{
  "n_layer": 13,
  "d_model": 192,
  "n_head": 6,
  "n_kv_head": 6,
  "head_dim": 32,
  "d_mlp": 1152,
  "vocab_size": 1024,
  "activation": "squared_relu",
  "norm": "layernorm",
  "norm_place": "pre",
  "norm_eps": 1e-06,
  "positions": "rope",
  "rope_base": 1020.0,
  "rope_fraction": 0.5,
  "qk_norm": true,
  "attn_scale": 0.359,
  "bias": "none",
  "tie_embeddings": "early",
  "parallel_block": false,
  "extras": ["some layers without positions", "some layers without attention", "local attention windows", "shifted keys", "gated attention", "exclusive self-attention", "value embeddings", "hashed n-gram embeddings", "an embedding shortcut", "learned residual scales", "skips across layers", "capped logits"],
  "init": "normal",
  "init_std_qkv": 0.0361,
  "init_std_o": 0.00707,
  "init_std_up": 0.0361,
  "init_std_down": 0.00707,
  "init_out_by_depth": true,
  "optimizer": "laprop",
  "lr": 0.00147,
  "beta1": 0.95,
  "beta2": 0.95,
  "weight_decay": 0.15,
  "lr_head": 0.0216,
  "warmup_steps": 447,
  "schedule": "cos",
  "final_lr_fraction": 0.03,
  "batch_tokens": [32768, 65536, 131072],
  "seq_len": 512,
  "doc_mask": true,
  "train_tokens": 521700000,
  "steps": 7277,
  "dataset": "wikipedia_en"
}
Each number is 500 + 25 x the weight over its row's rms, rounded and kept within 0 to 999. Layers, rows and columns count from 0. Numbers have three digits each. The size before them is the row's rms in percent of the matrix's.

# layer 5 MLP up, 1152x192, rms 0.0985, rows 609-651, columns 64-127
095:475466490521467491512476501500490469524533513542510500519466485538477494484553487539513523531505501512495479535511528532527516443499500451504544463514513492533492536557540514491546509504504509
092:521509461507503511510498509505535520454429534482498523517494477491461500477507464495474538497529519506523483517531511469529516454481519485496489511474549461502532504520443510520512520484445490
097:491489498497558493499495481501461471475513498497531526528494443487459534476540434515478503550480501491510545525491508517497516529478480525516520515512495505466491504481519502504519554521465505
094:510483486479497489498498500489504510540521516490504460524502508526510485523525522498526485489476515495511546497470542487515477535473505487504501483516485491521491512489516456487476490443522511
098:492485495550512517519477478493501489497488461494505511482500525494510519519551474539500478474483504499514525532541488497520536503559518459530521500493554511438471487513534525461562483491499501
107:510510491517478478508530505503515467454431517479517508478524478488523477479509482468534501502552519501497491486474518523532549486495510504485511529474513514444485497489503518557524476507481507
101:551534473468496481500484519536515542469503448515529523503501486498460506532526520539514481497498469486520522529505490465534517504528492515522513496514473510499533488475510482539510432488486494
098:518495556501519506518503440513520498435483501448490540476474544503484495527516525491507493501504483507554527547558527481511491435505464493535499518491493494522516511526477458480522474514484471
108:524510510502528497518490544541532502525505517488499488514507485515462465496464492476491538515510471513526512545493523500498524477544485463457499510487517474519482499512513504526490494536444495
098:513498498501480500483493533490537483520471520489504491476493525500516503487465502480489488522510481492457459521497518537528482503511493483499504488526515507514516506483464495526507471497504523
107:535496509528496503539498488498529477460482502486499526528522450506475536484501487481485486501511521510564490497457529476506510509484477503520515512475535493512521496498468474543465458460479538
101:500439522475543506514478462520480570502511476532515469531530477514518498501466452486482523489522543487512516484495523496497468500518509478518485489504484443497530518517515497493548526518508478
104:509460492537463533500459491495510526484508513518528501552531472495534492471530498520517522462544515560567471459507444538492495505475492489526476557471486465517477503499501518453485519491483505
100:512471507475515498502494465540463536469516469535472535533501511479469458505525472547463487461490469515544490499503501461499508511538470489447518504506490466507511498487509491486521525528500478
097:504411508479528513507498493522512533475502489531475539541497478494506504487524428473498463491501501481527522479484510503502509515530478514501549497498531496506479524509503499485477483503520555
112:512508461506550486526515492512485457520491481452520519485474497454444518496497503438487513507542527458515464531537498491497499481467508512541552538454484481519518474510467484503510514526491503
114:493476467482512483510510519532513513560473462509520501486490465493508557524461519500458511487521498467553451505485503499503463499489459449470523482491490493513450426502503440519515487527506536
105:491444528513512493519514422496486494499453517552474535469483443496521474458495457490532543521525535526508445504539469517505472513512498524522483483514471483436506471477574531520530535482498500
100:463528495523503518510522483490481495496495487509474471540481482504472460476440459464522488526535470544467539461495502487499521497519509485482507526540522507524455480512518554527508467509527504
082:505481489523558456494482496501513496516477519567560510465493507493531498508547435446513507454562519476518510521546491493484547526500488501542496525481533532491502490478481533521495502473506540
108:493531491488519464521499479517495469542498520486493501513481482518487482486501521539490555557531539490504483517494567528492505494500518451492484476511471481486445494508539515556554494494449551
104:513492486536521456539492523514492529505495481558479503524503518547525514465519496492506524498479479493487505554507520512522480499495493477514512494516493499496539488525479439562506507495495515
110:499493543445521498511489476582526508523494485468476443511527480547474531514458469546495510500501491508510484500497494491486537487506440457476471503518497471522538500467486497493519519485526488
114:538468470543485502516503485540507472502518523478520503507472481486510538479521482484457509494462553510551472498467472516503505479483504501551532492522498546477502500542518461559529507499484518
100:519499530509536520486515503506525548529540478485562504487465510469511493463464523476485545557510433522517484512511501494505547483527449501476515507523497510496468486515504506491493476484537499
095:512467557510506471550490483483510537489430530477537518520486454490481485509488467493475508495525448457531490474520489487512477544536501513484511503515510486511500471538466518460497494490520492
095:476505492539464500515502480526489516483481478483522537494509460527501483522483466495493517469488523537515444477472484484492474488555455506575496490519549523487538516564481491471523512468501484
100:520502511552493525487492533484465537550513505526486461524488516503496495457488482508525477544494504514469517506481500511522485536491507478526506525483493477513524490480519441499510456509511511
086:483448506534489506538504545495535480489532503490493461555544476472485522528527502460528534463493487473475474544575525511499465467507442508488490501523496514511483483497538490525456507488505508
098:494443478502526490486518482502530460513478516488518541498504487482451524495435489513489532491542509475509492529522498537495489480484485511482502534474533498487496527563486509500560506542533498
105:557480508531529473511504495513507475490503516479489536491503511484488499486492482469498540462514496516565490528530488504522470427509499507493539535443536520482490500568509472485511501545510493
097:523477508491507493508521525507498503501510515465526471484475469494480479496502500526472519497521501539515544511500526553510501520491516477505533512479515557507517486526504507545495467526474527
106:515470537496562500510486457487515533485485529516484499506514479502495454468490476508471544460474493493467448547515520523526519525517450497496488481511529509506568477488510494521521531470489517
108:525513500458489493519476487525497521508503497495475478529487436554428538493502455520499520524500451499528488493511496508512497508509484477489496510485505482507479484500519506480493515534486505
099:508505486500487422533493429500507512514464509522465549525490486469514533471555488545485503505488511516523447473526473505500490474480507492551483539528484522556466488483496516478512504458457491
101:519472519487493496540484526489533525477520533482476498555495443525503514505487494494488505475540496542533508458508515488521473514498472482532472492486497444503478496482521529474481538519510521
113:481506504489511523510526478509506495528512488476554501525511462503517519535516524520490512502474532493511536517536481531563539544557470459483505533472501447501506506478520488476532536447493512
104:483521555486480483492515515529490486565499487504510472475538497473470543499464489491519498525499443497493535475511485512509519488520515472464533508505484504487508472533511494521518475468526490
103:483472526529524528477532505521494521492503495526477520480481503512496465520485497490475528488518497506491477474467504512523489473489471520543529511462470525463486513490549481480484537494546511
100:505534519509497518491546468522490469544515493503485533525538532466516488526521514531477486460544474511509496511483482479499568507517438479539532537531507476498468496501490488455505470469552527
103:516488523512493518506500520512513533507511519485495436499524538489478478483477510508500524513474478526491479542527531521501457480559495500499511532484465482522503488480525509484498489508473500
104:492519494485523472513515551507518471467524531495507470506509522542511546483485492455506482527469428513530470451492533512513480493488526504534501466481516503495457505518512517500506529511525501
090:494496497472509458494520484495530520472512463503539482505480532514487522481548495477508499485459513450482502496482449539521525536529531524518524508519490490485494500469479520442488515543562472